From a checkpoint of a small transformer trained on Wikipedia.
Size: 14 layers, width 320, 22.5M parameters.
Training: a variant of Adam for these matrices, 438M tokens, 6685 steps.
Each number is 128 + 32 x the weight over its row's rms, rounded and kept within 0 to 255. Layers, rows and columns count from 0. Numbers have three digits each. The size before them is the row's rms in percent of the matrix's.

# down: layer 3 MLP down (transposed), 832x320, rms 0.0369, rows 589-643, columns 0-79
# gate: layer 3 MLP gate, 832x320, rms 0.0456, rows 590-643, columns 0-79
# up: layer 3 MLP up, 832x320, rms 0.044, rows 590-643, columns 0-79
down589 105:143153041154092168112100170117157131133099131102144168118139132102073179104103114102116190119055083073100141138122150068131204117158141141164110145143133147199125164142089140123157137122153109169128141162158174137132137086129159106075104128
gate590 104:147145133134121125144107145192151157089085120118106130185149152176095107149138132190160122131110132115129125098135074114102103198194118196105183122181188127136193097099147110093167136136163160126124120208085187104138151168153126177106099129
up590 102:127113091103116111101157129145114176120122157150190171155105145167058078152156130152117105113033118143099182107126153062186109163141116124101096107065095103144154101106151186128157101140157190160122143125107148146085121094167152092163086061
down590 102:196111112117124145072154147108188139109193144089159152127162129105135135139171098122094111144093146103167134186183124118175099084072112125148091152112127175152160096113074143155167149134129124128133139168126093102120166097191145095070102088
gate591 102:196094134191082136096137128111096120149118090115113159140158121080147214117141116176157147154135124167087082122102097148109151117124101118111089118075134206145075130110091133108137144150101118109123188148159119222132165105098094125145122114
up591 104:161190177043131132132161149169122081071134104121110146138112164158087114118094151102087186153084143125140191190097110098154134159102131129157127127143122158130128118057130128133145172081089164080072101152147133131125109081149145130137132146
down591 102:092162116069160115150153132142136151053097135129112159164103144171121141131086085044123122190000112133143167109131075155114139115176142106202160162130160164157125108147169115133153155127118167120095064120132119180126146103140121123120154143
gate592 095:155113105126077128103134101108100192131101146141128091073169163035125109126130133101078137166078119120131126093170122128139151140092159075152072117062164081120104164121077128120121096117056180107126101078084129128128144055142137142123174061
up592 095:041138118199144136203146140132157137095099124073185170209116127098114170098120089093080116121166192162125143145063117120142108121093145164112100135153152115128156107130187090159149137128118117125124142126155087117132170123166150188110099153
down592 099:093141150133096174149088143134113152040125080170135115154133143115093176107119125091128144170190134153103070126126104127144062132100142136070134133175152130095130084139139114148126094137139097121101153126146162067185194128167166175153070190
gate593 096:065065124109119000128101128146091108125177130153121143166100172127124167114102127149091163152099089138139114120097117121105148144164182145176140105128135106159102120040087191191117200143100158189076127091132073178110192125176100140163157110
up593 095:140082136079144089141131102133119156055164101153099129163112196113135194092145144137137140126090131173170147101139182092176151142123104105138144114134104101120143189099101152105114170149079194164085185125116114122089209105179109126142136078
down593 094:112103126145096078150087104128110167111138082156094077133111143164117163078179131155101161129124129107141143116098114133097175131156158155152153115129140104122133103114065143126129174155084195146164156126118100000162160052152154163150148096
gate594 096:107137171099141111118083086123135134171144124096104117146160130141051148106129129152185152114137141097113120118173151176093182098145125070173090164136156176191095090138135172191098136089090081166183151168151147176135131143119101084159144135
up594 098:104153148181088143169158095088109089090157145130141167110144155123107116185146158133134091053115106188123155154134127103074097101121120108154149088162094142143145144156122203086135161033108151148105135167162175131123120099093102186174088144
down594 097:131092169128124124144088167138111117129166129146098136118141071158082145112180176143171140117123092105123158161150134147106143100116158165202115175178172146149129123136127180090112168100089108143106142161158165079196120107084111121148157121
gate595 100:125132107198136093122160167183098143091121103186152165055186147155114182167098104146145188143143152118163164143184058109179099153156106124139150087186109108200155124097180109124181138103156083122133089176134148138134106101149162134131087162
up595 104:180118123137120143124090136074148106114131147136200093140064102066128129130148039097117098158152113081168142118146152143118133111139072081137088109134130098177164171102117176076138107081154197076133102159100134140130132136133157133063061100
down595 100:129138121147094090138129150181103213245126131147135151094156060090123104162127097097210156132115158069185148123046064093176079131148111106154161112168127113125109154146110135109148140149106113125202115095134161154133148097092121129125107132
gate596 093:092171098149076084142132081113168166142138071087117089149188072074106145139108105217086135139086127129114198065165158098106102157087113123124115075144159133124086154104087160147104112130103165161114074090061148178178107152123102148104189086
up596 093:079165174165081104186091106142120176155122104080085139149151082098131074151148116110121153188093156151114125158139079104154051090144117128157154090114098129111074128086126133124160093123136174131138102102139182107107131129112121147110093126
down596 093:085123106133063077132124134140073082061134119099079120099137154126101125134143156192118115171099149139120134155151133137139122104120092104131143077135136127158120113126134153124139123142050139148124109024096171202123135102131146165085124125
gate597 101:074160106135148141108155146110130117117141057102112147120088114138133133122126116104150121114129070169128084134148150143186124109115113131117104156092156109093152146055162084115086174085129102143083123132115136115075144131179101132145178097
up597 105:191153168178125224148101062116107164124134118189103057097083106186058110124111064128140084120112128119152173125184130082136144135118152138125146119169158111187142103175111112093108088126188117120134098091157069162132113140157117051137081114
down597 107:107119122110130126177120124115093147148155108180092112069123098140141091172056102132123126133164145079182142126073086080109181138116135167109148110115127125151138139150129139133151086108154144144161121098157051097141109071069120092182158145
gate598 096:073155182108169081146169130163077152114106096139095106141103123088111082105086123130091153140092112126097076127154096213147147147182110199183166131142125165109189162105116181168110113134085127104130068143093107082106140104136120069155120111
up598 097:135039128132147159110147136097096057096151095123107121134119063160107125065118104171130122118155109147116133121149135180126154154072136139098109118164165177115160150120129149163120144154090084147067113070159161142048065143088123086136135091
down598 098:087135131096114143128147191181148114184085156117124175160088096120178128100118103044103105178090087108093147100058160128086107177101086104107103102105157102152155136151154116139136098123162161135149116088103132067135124102155179115126191159
gate599 096:137121171146111152075103104173125076122162108182147093102122133131084143167126163115141092141170090153175131133139090160152165114109143103131149148130078144151129088078153132178175171117195095136106127129122124132052180162124097069171114080
up599 097:099187117117132063140112133148101146156121088114151118159092145110104079182079103093174162101097106187194098127134136089147119144118127116163115117145107110191106115180114145188192162156114073158191152154158132150124164142120123094157122132
down599 099:099139163105109100143102110135134141196125076145147081148168162103059112131156173089127155099109067165168131173067155160153099137102116090117153161082139118167150096129107087150150164099149129174105163131092075035165146144119115093168111100
gate600 097:150118157110182106088099133138123106092150062155123178115090108117114138159148134114149125131131100061162145186172120154091166046096171144152117147117064098156143155086144147122193163064085148102118153094094137073107123103133156129132097133
up600 099:151137110108219178124126181135098133131084112128112139102141141142123138123143187112105071121118111138134110118122124092123141135142186183084149137172131134150101147179081130125151123091162148090108114090149119133122146119053166119188119173
down600 098:098115140114131151141127157142092078110133078159104099118132063176106115149033145057176188100147112118151093165195140145160148093109153141092169143132094145127153129166103122164033123098139120131063086099171123192204110127166125112161145182
gate601 100:172103135102094111143131138157115101115175113122101101143085092105066129169163139068196129073087188127100141191142188092124033150196121113151134120160131106131136096087143087059137107197132168077088103142126115154115156130070122163134175135
up601 098:156189083119170173120176178133118149125104085093202116119104156105141129098143103139099148118147101028189166086111148142099123092186182126098123134131119154097096181075115147082150159165109123154072136164071121137096076118119149130110132122
down601 102:107091179132146126131137195132133181078139117113124152100111136139120135179104132097133104097073135119095109124162137093101171159127134127108134135113095168149161124107105153076178107136159142158108125094205089214105095156091112187160075192
gate602 095:057160112143115071136140054100184134135135090161109113108101117173089114155111138130122103132123118058151148135146040128131217110098077079091108135139191101112163074167121156158079131130137096187117152068122170118182091103181130097185111184
up602 095:149152136101113121117106125154045141144177110136154129108112191149070130141146121091152218084080148160138105090064170167129107130149129115084085157185130152155111133103162092069155134159125135093145161140175077150124082155111130169155167142
down602 095:063156069084133103114053121153184133150086093162126173116139155129141103119183169051077150153130149115134175145167143223119122131118115099153112140128076167125125090072110177143102154094109150089116132126128146105176133173180122118124124084
gate603 095:127035180155154178043126099082136149162087140153139121139104101095167145128128160113127086146165155110156076181125158068200140145155146072186078150075095116114158145148135136159181152124159092132148174053133117129093118166171154096101178100
up603 098:152143149114087159123103055113115182088133146092099153143175115118113124152139080109141158165108124067142186115214119097118149143120139152145216101163102143083115123079122176118088089108132120156108148130158111155128100096129073109106089182
down603 094:138112140107119166127087174110087146114147158129117157104096086092138155102139119113095127132187161126126171153109112131098062142106177159098185086121076110065073138153167112180169134147157072115166140031141133085166091101172136114112116120
gate604 096:084103138079097154177122160177108125112102108115117088108063109188105120120142100139111092103127123116092118137151083129111150126146110134098119097099179154096111091138123109128117126152130154167142114199144108124133157137124123200142201129
up604 096:083087065095121136082120097092052117079182135146133093164108091116110129082144055130145089149123128182137178090176108095163173120146129154154100135170111086078156205128117137174103181088130128137083133149130197162134121126144192082145109114
down604 098:109092074084174173100102146150098111150151172130110141070021116144090148114100154166112092167215124157112131136135078108123116066149091147091120123152138105128131182108170131148094138080152155131146104070099101000109116102126104153141089114
gate605 107:157075202125115149172136099178147096106117139149175150152108125131165176147131092150117125086160089114161116167120089133068078131223100128146146091170183115092111062110131102084150145116145115085110153110105097151169115109117145188154117110
up605 103:099178127101170146098095144107090171128115085096160128108185115158132113156090152144065093189119154163100061138128178094156160092131139074119101108117132143177121104112095127161185100171047058125096159146170223125121069080125092098107132140
down605 103:093169171144070088128164118112108087117146096086109124080033076140136166109127145153137107066125124105134189142173127180131118090130088118139114111078118151136175092105204158105120148083113126139107141140156148255144139105050125149102092127
gate606 103:100216147098135119124126185135114148142092136088139126089065135078171170128084146161151169100091158111140144126134121164167126109116136101087164098144168134082182121086177128095101089092152166178115103123106193113193107153137159111108138120
up606 102:142117112144094144113152153130159189115095119114189199158072160134153056144115128132105137111163133096079136072151140116131101126112161124162151148142148149158153118174080092162139148117126143128186071127181070056101160101079084120117116065
down606 100:146135113136092116074174128115125104100144213167181183214094143100105058158148087204067151087069115138125093108158149165116083128138136146119100106112118108103139131116082181143190165168124093113146112154148078241123149122119141167152141114
gate607 103:073096142129129097098133100129122089143133173095129146131106096148165125123134098137141120176122092149114132122053092090071120125099120157150169136139167147152130085135119158150096118163127100101126097153149147107080129098146143136092110122
up607 099:129164046199157076163103130140135149156134176110120145125114066081083141154133130101113050174153147123167127131184085178100120129158099109130137123064093153079143155117169131124137120112086115157097158123118150107119155100119135128123142072
down607 098:131176179196100097148142103114096087080186100186086094118170141130087090158082160106135093129144107098127137138178104160140114062157148172160099070164176166164066090154139139122087109130116116126120136108141121206124129121107064181138127138
gate608 102:145161146075121130151135101161143151134161098103163119103158077111139153149110151106149149166146153105123145099144101131078177153076094149124173196135106116110129121145092128121189083036107090111164078096145075140112121103130130145090162176
up608 104:071130080096101132150150047090181172122106109121136150132113119156149078110128132171105129118085077157129115109172088170088103145096078117122149081125184172155136135076136152153086095151160105147121130081095229124150113132123132077138120147
down608 104:083098169140106143166152065129115187082123150133150151142135120120103093134147121171123143112100144133122115105073061124094118098103088130130115089164140172130153142105105136124078083141088169133156139104080151246110163106099151151165118134
gate609 091:186142117116113114135113119152121092146099122132094130180163140087177121145116131091115174182149118109160141174145116104136093138115118061134125104172126147099066151085106144134092129095090074135099143102115055139141170072128126084136128152
up609 095:090153130169092115124140107141150094108148183161071155161130107170145092096096120083119144115093170177169146073141138068142105185099125131147136111153118131069089095117105106120150137177078131124129190113171082103105176101155130151139135124
down609 092:138160098066077129142115163185196105120097109107075137110171122138159093079127146110054123154163128114182096143149193032111155122087181112095188087125149144099097157150124125149096155100158130142143095173111105099135159124152145106145102171
gate610 103:130131091219054146092086145123099094111181122110096075168105141146098146125175183121062085112067120184178168157120103120119124156156128153148179114120135080130186143167111148132126132119073150187114115135095185173144183143164122179164153177
up610 102:234119165151161151185151145114120192130206145087155094163159106155163142141166090114140139086100147054117175020141104153134147108155173095116127113196118136144150158106161172155078101198162111126139160117147170137117070155113075120107154071
down610 102:087156150150172184094155192139132107137153106102139102194170110113182108140143091128126080038158159101141143056151103129125167118130138120071119126150110179080161092160174123132123152195144148082156146101114155232103100150103118152098138114
gate611 105:136143185152084136173118129124153120162096119106146171057138152142133134090167122169090103126106136109085120180126148103178114183139157116156135134095053199118127121121141177126123137137083182159062099092162115140088133167128102131139042095
up611 101:143071115120089128123169167138165166125135157143126127177174104102143046117086179097102185093102125150139112107144136163070169187093083180136152162137140058108104153162083120097136125177102162170108150133130181169029152194094171166107122160
down611 101:076122097147139120129106083091144114126174173139103110166122101164099067153087165156124193102026104124102171146154125176106074148150086171079112128076121104075123098146056076148136162126151141112037148198123129232069153107133175123191239154
gate612 108:134090085194080134162071132155175121105118117157118157085159150149129111151150108131110090099090186124143116111100042123178141121111084121154110131122129123136122123077132096103131181176110156089140068155174132165124122138141142136148138166
up612 105:063093068158084140112150140147112120145084153139113161136192132129148178156131124120143133098095100137171157166093089120092129145110082128142113050158070117128113131106100095090110170106085143109116125180140148113111129087139079120113103144
down612 101:068094133137155145128128151113085124122097114138153144148123136124154143096155098062074115079085107182113094151093172121131091124106142093122115127150110081137087076129146106115116185147116172081122139135146181084136091146114115149094139134
gate613 102:113098117094114125101149134130144177059134074115192130090127110150071200156135184181154114118072128141142117108121063149146150111094179154132175129108110143133125125114128093108134090153118096164119131134138143144144145123122166132184120124
up613 103:093096090090124142133137034103122130179044174139167124137150156163139061182190076087144092086097087149058141150146137069125114119141148088161144109096124082145064185095094120153106122162126149136106112049135158167161131164105151093126127184
down613 102:139099086112143148117105030121138089166072161179089148141082198126113131145103116075132102130104098136059110117064118097111133137172093109091114126109110105172072177132131163182144099110115141137153163071064114064183099169142140114151126173
gate614 103:165059159174128135101140131069114125147154123113166172109163139100213146097096165123118124144077082102097131133113074132092157129158110093201143121148144133103133132153113115125145120035164130139189073138100125112085191157067099031096118170
up614 099:124176117100200153171100125130163165147156101111115191120121156080100135076139114177133112122142130098153106162118156146163137138089140137102121130141166071148119066116153113150160098173184129148148066131119131104187157141103162117043118088
down614 101:074156171121124145123101027139175134093124145126128144079177130082077120150201131139155084138163162100088200114055045169128115175174145164093121114122154122105150132096160104144162158121091149123121088148145120117141132130146169148111149164
gate615 100:197165173129175170135115135120112073108208217162154075151091136210136097157139121170122107135088198099076116111124081129141124139163192121088115087173148127083104133119174101122104172128155095129114129154073159176118153121152145152122145130
up615 100:164112113121182127180156098084103140155175149136140161109129110193168135155146077101107135148098155143169123151129126109182110207132165098164123164149099118089128180105107130160138161142171084094141084071167158161141096131131120124117124094
down615 102:153111159116114096132144113123136152089163097138130080123168097144098182100087112181124168108118150157174155117201189152121095136130116107158133172191059103113134184139084156184066087105173112077116100082121125135141127119107114138131085125
gate616 100:153049104119118128105156190074133090132133146077150091136097085106158197154067150165155129111102108099158105143108125110129140138131118159125148107157113130106172149122097140123083129136130116175104141198117134134084133109177123110171140177
up616 101:128150126137194112169131098119153162073144101104133126098076119101157083067082157147174125140103073105155115098111078068135110134152129132106130160095149118138134105133098135126134071108166142115155138091103083109056135109110147137121156142
down616 100:142166113132085138143104065180088140168140098101125125129147158141153129114145128095139134128174145087073147148109162147134193118062103157157077113131113111099168137107165125136171114128146115123154161092163111038152144119160116145062098137
gate617 111:110091144093114170042174068044114117155124103129160123118118098144123102094104048122144169129148147148129174120114179136101173069080134110107141152195109169087144130150085099114161128103096118104151172145159159093138138134132094112107137098
up617 107:117125142151141110130140122116194172102090093130155130144111128143108199067096070146130114116099174110114133096104097094118101098139064145080138137142189062145072063135136126120058185121130141135172153111130070123157082099108183083149070170
down617 109:150155129096087097158144134149145137088116136136147145171174099088144154134095129157094067058120161147129109147103176153136117134139092159096140107099153107111070128164167165139123138121119130146120107152131130113129135121058182099144118166
gate618 092:148109111098146107083143100166170100140137129122109145151171061072141079116147093121132123131103119077167159147122136136117119126133127082124174077159161166114083113081106163133124090160122092090106083144069117074086155094118099140081153140
up618 096:127137187136146072147174162139139107135128151155156144133089095136104153127092123127134134082190188118112166089090142105175077084112059065091123143139128146097126094109140127072172168146120132108108103119180108140121123138071148116167134126
down618 096:108131161196155179104113154084179109105151125146189157117063123123100141150035138124193109124153115143160082083137179115192074107122090149109060174150083110107161100083147105093124102126098104142142097167130108129112104137108101126178099094
gate619 101:149143167139074107129159111138107106177123188107176084096140134060165131147145081173114145090138135119101163123094113125116128192168176125112143154146100116118138154079060141156106092187154134090123127107115147162115202127159096060142166138
up619 102:154080136134099108102145156120119080189132161083157111125164110160082125137167115114093166111162123090114124149107157094138139185158153068129136165120137069125113154099122109133095088168110168070129207120140115098120156145151134092097106131
down619 101:099102121140176136128058154161161161173165118168148156169132151150104139108165130133069124139162152159123116146072132109194165149174132116106101142112166130154152128124141113141171119110113158151129120141136167110153116061151145113135165073
gate620 102:078140163129121119080109157121111153140098135187108093150111108098071113159200104097109115113113147140101155160149100189104131128089126155121150111143152114072136157078112104085155113092159093117109145129126184198147139116167200160131103093
up620 102:089082135101103116104104101132154123127141154172145130144104080168124077013180156175146151088171142134123127161088132147119148094154125126145151164156088126085181176123080144148131093165159129125108100152141111111165093122114169142089101153
down620 100:131083111083134100129098163175115161179127181123104093089089048137132130123127107112092144124124105102155137136093093149081192137122117136085107133189142088095138122124144142141126122095140120170087112147157183073170117125110171155091104084
gate621 090:191158115108165131185113117081096108141170178125123093090157154096127139165136106150202139126074122118130169117118159114170192134133122111093117089088140129157077130114138124101140089123091110121124168115140165138133143159136104146118132131
up621 092:115086143103195131095146121117161180113140128169112113138163100136121163140104148161112097175134116140163150135192130191115176155093172131104126108148099127164093139138147049054053132104174083112120136156170121139170123175119202144117098098
down621 092:130115167156135183166120078169151143118078121122080105067159101126148155139124125130159181201201182136083108095145115076119095164094110178090133117119091156131154112142194112085072130074141120129196130154131162050132112108124120109119119081
gate622 099:124121102084187103096127130091143088092135126145084135134099130103143091090123111140139132159096176161105108103126089157064121163112073105158129163159129079143122110147094130118144146019116121116109136079166148195126148098180146101133151108
up622 099:130133091108134138112130073077159101102172079185162139089168094098152108102159109164153157180099164132056144108122127189125130166127146156132151111133188072145110175115102101196126128108155128146112134111165193148116182080153103089098105166
down622 100:172148151120153125141128133142142165096146121113076140112070086132141106126113112150100137084103138142100138149055139092122147139073098156150139162139188058129089107166120138199131151127133110100076120136107095002128143089153153146111101151
gate623 097:103076077122147176109140111150098154146149105092132171091088088116078131176120094141177083145079124081112125107131128094130163121107098109133172127183079155120136131079121120118057091142079128129108101119122087097138111080189075147109132125
up623 096:116053095135144112090129092142083129140166155164126087095150161073117147100112116132150180085144102142167155166078144097154121099153210100163155102175080135110066142107101166160180097121161190148086086161156107137080114125079086108099097101
down623 101:144097136145090085195145062113163136126136156131155107095075113151135120064107103157100127147099103155196102165172192131155192101137145154116154120126145124118126096082093113169142154113163118147115090092126121138069082095144155110103132082
gate624 097:116133104174167137118152129140142138144163101119090190142066135138130108174189101117100086107088139118109097158142160080135164095174119146163105108143103141149147119059117116111076121195106187120157160168138083140144078081177161148158130102
up624 096:075142159133102107168108162138112142095164098120163131093134141172065095133079149105173163132151102131141145096116061109188104179123130133094161189150149114141090079146173085146132187143104125055202115124137136183163100143162131184136104131
down624 098:075134107109086161081081113129150105064182158174131099147173104129126097123132127099148093187178076169109128049153044128144133124124124180141122127121123116149169143154088161160167165123118158161149120113121142233141132123155085117137170117
gate625 097:126178141138141135128141122181084164107175140081111102045116121138144089088115099186127142137082141186180129131137160110133172118094071080163121144140082087149076199125166120079205132177143082129125114100114141193122132094174123174107166123
up625 097:102096140084166097111114145142133104105113150105067168112121119165183108142133131125135076191133097140138127202151140094103071123100124122092081161142158129114134117174148173044103144095205147108108182164148109162135044094103148175081120089
down625 098:087081171074118094113133110163127085134104142159125119096168181132143141110131098128134088136139113151161145148156152117108076111134087154103063156133130095105173093176143176181127144088170151089114150148137116105114080094137159142090101072
gate626 100:105117131109121195112128099128117135128155059158098182167118112046156143086119101123115126167130093178132098094128154085129170172087136116174202150099144140092158174129106155095146149158117131130072127152101114165086168080094107101158112154
up626 101:184173083144149145138168095115104115169078113150065089129163136121092130133098128128104125118127107086174116147163187100123173145090127083158106111061119104136146096068085163170116155126119138136105153125097131122135150158102092111131100108
down626 100:124145211151126119122079016160117171165120092136120114118146163127133114144148138139141197138162138064143118123214126065131173158153101098127075173118176114110149077099161187157088127123108102114144094088147140148149144061104166132122128138
gate627 099:148126134150094084102111034113151201134166155119110116122155134091158116138138136091150127159079104151124167119148099158112161145178100089178120171059092130126123064142098141062165109144132074169096085082192134068140132098132146185087167178
up627 101:108152178081084125152095139067168144104153131107107152145169132123134086123114135118102137117106153141118198108150114126136126153106112156183096128122112092140126116161233130103147172160097148122095137102105111134204122216135197178080143078
down627 101:160093119157132133105089046095144095103085107159139098146175146196104134111128169149117128122127141160118177150191094175071109126109103118156083133187133086066150139134207081075095084170085168075133121105130131173126170145122146126018090104
gate628 103:114106148216094096160116138154163067151186185150139105121141171154106124113128139082121108113143121166141126190126110137182064168135112080152086169125151087118144139114123143142118118149086163153151138143109119145110155102149099135124163093
up628 103:119089059170128080093111088109172118101095090176068092128141149096086174154146057083153150143147127146124125128112083096126143132127126143119146107151077116063099167168119106168133102142158110149133100116179114151128101075099148132134131157
down628 101:145075164098076146099071236174163120069113064121131090127129143103138151136108144125123051110150128133126094123156109099141100122108137109156098179132141116102121093198128144144116093159096128173098082101124118043150111084093130189148122162
gate629 103:078167129187126149148125134122168191083103135153099119110111099124153160075183164163148084156111061131155150132099111132139129179219105171196095138197097133093166142067110132110074091102155091159127071150086131148098137131127108188123094089
up629 102:103113140103131127179074137122152160160120107151156133124100115122170116137173140163122147163139071097138137104057116117084160143141094155176116118217148170122186173112107079088075133084120133143132110116119110138133081116129085129099089127
down629 102:090105084119160152161123131105184159079108133151119183093114106097145085128178133117118110134172111162179085152111150100144122155176148160149113138160095152112134161140150092173131092079126147133100112132075159000161114222136087112133098180
gate630 107:122106094173185123061119069126109155154173117137160054138114152157106176119106151171078087150155137095110163117096127143144180125163091116145118105152138084102075150040109119097130093153107129124124165142119181133167129102122118078116160116
up630 106:156106107084170110176130108130084102128156182126106128124113095121146194158121096143178156114086089066126093112200076121170092165130147125133159129115119145121141115138170078142099159100134139166114088102122153107131120076142142057146147137
down630 106:109109117096160169139147106118102191094106130109077171079093167102150168143131183084103153132115074119125095176159146143135128128096110071148124136073119186038131153084147208160117102040116082133082076108113180095113096118167093135190146157
gate631 084:133128155126091166144049135122146168120136136045138172108091125138168175145108118087139098172114098156154127184136124111123150128163122098083124158125062138086151159162168124034109072122135046102106101122130108136098073139151198144085123137
up631 086:196112096129150057139132156135123099120114134071191096147100152142123180146123166120217122152100096130125148102080142084123097150191181090149116099140137064109119098097125143114095101137159114090155136125147153123135179109123162167108145099
down631 087:121140133161125086101093079167156120204140137130071094101121110121133136140130174101096165100146146081169142131136172115137203145093120161133111095128102136131183130098126151081163114128108086174122107119129114030105127139201105096106166168
gate632 104:121104115193103127113128107139125149140091076138115111144188142117112124164111059131133090109165122166122036196139113138123103076125189072168130092159119097124161132097107136089121112152120183120206123132131137098117095063157132117167155122
up632 104:149102136126120174218155101145162109107132162124105092094135152139190133079161133102132105029089150170117158109134159154178143087119116158086167102099088119177095164132154139155097141102150128144103122145123120123155171130146098133131159166
down632 099:111113178149153100130133065103130087087166101153136111080138147150096112195091117102126134126105161143139112164167127167142155091153070130149156101107156152159104135090154132137099147138134171129148110130105182255067163157151109151093113143
gate633 101:187133100139126137061150124168129064126132096144114151142072181112189176124123125128120132119098164118140122131087103126089165126105103138151131182125116155126119150138109100105170122135145119147139105124132087156114124143128108154117221152
up633 103:162131144135136157125140137098077143149150141091136098121127146077129136130197147065048126101113155130136119120121101112112085116103160102097076116114123136186159051149100159139094151128182172113155123153128116184117114093157175122101078124
down633 104:126102092130111166093141049113111137162170151169158103125110144140183111118186121127117139098017171103127118083072161127115124127109083125089098141111133162156117121162111090137134156094216185131091123212165119237081125137126144101159111109
gate634 098:065121101117105170057166108105096098110174056091173157169123173130134196127179170127157130131121167130178129130153195139114121114076059143129143082111094116132076187092103186115134183121115128106124133172220167093117109128117086106128046123
up634 101:080144126124105096099087122197155118083206072114105097152137151033091149053075090136142155117067124102129151047133149157098091136153122106113131131133154136162144130121089187102106087134084099101090067170139095081121118178132113113130123126
down634 102:129145157123122148119098152154176111091090124070177118121090153047035201126141103122102166111108135120050122090105190170130154114107095140081108134121140129116122103137112158141112134153133088129104112180118144034136102170129142122147154115
gate635 105:169160144101075111172142100176088147090146035094140133186076173100063149145148145111165086125124067153128167164144137155169095088179134130123156052183106165175157179105144154133144122157125149118114147136084124117078117073084153181135138127
up635 102:166163170146128138156111090173133118120069101090144187147159207104106048143111141069133183131135084085124118161169143128107116099170135136102109184146113113164181199087129165168083151133107139058070194089151150097094101101130128150136132166
down635 102:121133197166069083128112053164126078116136123108148113113118165121162103147119135100158096150030108155064149110130103145103108210117057153111116162100095143097149152164134121158113119117137091089132153107186129074079102136111119112186113152
gate636 092:119092141131115119095104150136115150117158094150153148074103076121140138123137116141161162088150163111217109138093168090077090160077107160172121156105191137138168125092218131118138099072068156128167145114183124148105127124093151113165170108
up636 094:136133161119116137117153150072142124074108152171145174140187119162096166119130122078132140110132121149104158150176130155092129134123158140098091102142152109134195171057170150093150123102101133126071178141076167098143176158116092146158116113
down636 095:149125145121091091105150146141150126102209172130156178126164138141101160095146171126171127162077111136092119108037156182146188119154103142133107133159131119175173130087155141116146131116118149112152116156131158202162140089060108144106114078
gate637 106:139132140154123142121120126144085108085128122168122116144147149147115122134159107149134104136139105092090182127132124099155163155153102134223102102166134122137132096131120149119125118081188105138088133130163121145067144154115162126130188148
up637 102:139106145058092179115148094148124084137155145153123133160151096193138190129082122168116126131068128108122173062116122104129164182120111149149136108202136191116127124078136127127137131075140057118055098130123093133136113181177139164086117118
down637 102:113072142133151155106131135161101114155114122165129186117151151174123149156109099131123114134082125083096138102117161094142175116175111111110091135200176103201150146160148136091093136120144107157107075114115096173053084152153108189128118110
gate638 102:177100111119180117128110139111144148114183115125142105111115141098165120163080151113127117137111127113191071248158119111101125145147148152143110064087133091141135102147128124087067123111063133131135131141116168128191168147103064141093050174
up638 102:182134177182144156131153160071154174108079142163072171110158148092137144167133143164119159087107139141097132137142141093126118148135121112180143103088108159088147138127084101170116066089145178170132135084085125072102118142099114121118160152
down638 101:107204084132143054109116084155161145097151157113130138090103112102109086138093163111112165145056144125070147152185116106152144160165141103124171164099089113153116154133110104104136162094154104130199048126103102152122110120140099134100094088
gate639 105:118160088168165117125144079146149115059165125095113199152138166148107081145158135109112137068103116129106095114171124108130150110080098142184090135167132141154065102144128148107152157169089135068070127150148149136122150144132134146123101190
up639 105:143134097123137095147172096098144132157118145124073160122138142152120102148108063160106124091149155120151131134108194083129121147113118104129154144134148091115104123061142104157154097171138223129131113070139035095152082095146118145183122049
down639 103:155121114041192123107051142168143101094153089141106072122106177109137066151105081171086096114199165171143102138165154151114094114079128117042088184142144115087156086112118101158114119181093119114134167101102112087142069106148134135175152102
gate640 092:105154156067116104079086141176138061102084089145159125095112153110128148144159098119125174080183062173116139088117141135102121130178077118135125164106157074128049106121090109137190198124148156101133146120100122149130127138120140139167160073
up640 094:136099146146133113097117107138122146179166118169126139102084127154120052103133128090128055154092101114113172115138135085102159104185192206186139105099201135088134149122122119108114162072183096132173140106132159150163111114158143111055108126
down640 096:112155164187111057096155107118110119112091112170180159100171143138142051118102133086123060126109053159174126151149099107105147129130119098163116138131149118080132135152136070123093166096091123134118081165098072195091182180151123096055202179
gate641 104:108149080113105144058155095163141096099147118105171130148125122144148130067112151187064136171096099148129141066112140138173100165130097152118119119163067115084079141159121134119129163123135113159098147167134096123104144100156172147141113149
up641 101:156039176152136155122104151087149095131117120111128174139150150105148164102109108131137138137131135039074120160132116130121191193099087081126156169143138111092078140169135090187148119110153156107113126094130124134120108146101130131180177088
down641 102:176108099176169118106120157148138111073119133126076138139142165105116155203154093135156067142147110093132138177107147126103160146111129071119162120095140153109123144109132127101137123059136086118134098120135132193132171160122111179155185169
gate642 097:098143137096134092162148131120116111084088101163077109118151124172122195066143131118128081070165105151161176129055106186116120091130083080125179119199132100123112131103107167135148128065168090086178083091120092154080117115137125142135137141
up642 099:103110159185172093129120136100139172172146110090147192121124130171117172159096149087103171133130147108119109173104143125121103110099158207189154131140193143119164065146180086117094117117118144045149118082138059112109106143110094177115095167
down642 100:146100149076130142136160117141162067112118068153151164124095156146199121116097095044129153166122156113141084169124166088121157174097173109173169111104123153127120080123131121114087204092153160110134120121178141128164068161175117132148083168
gate643 097:165137097102137124129133133131115123097153171133148131149199134109173132083187205169115107093132141082141152138147073108140120150143165137158141143106151135099100143078145158123215143126129133170140142083091157144091105103189159126131124124
up643 096:088180141146106168126147139150121154133156125111104093086083105128093122202155069081121096132165134086112106153064118128111127147164129171164129129122156137132180135094136144098110141114113159051109170159149081128122123082104164145116128175
down643 099:118191099159107107143174081101109124156127153113142085158103131147138151145095130135130106143081158139119128068113091160130070149114110151148128116180136102130112108129116159123142165147151090137111109141095124196134117053102169116152149145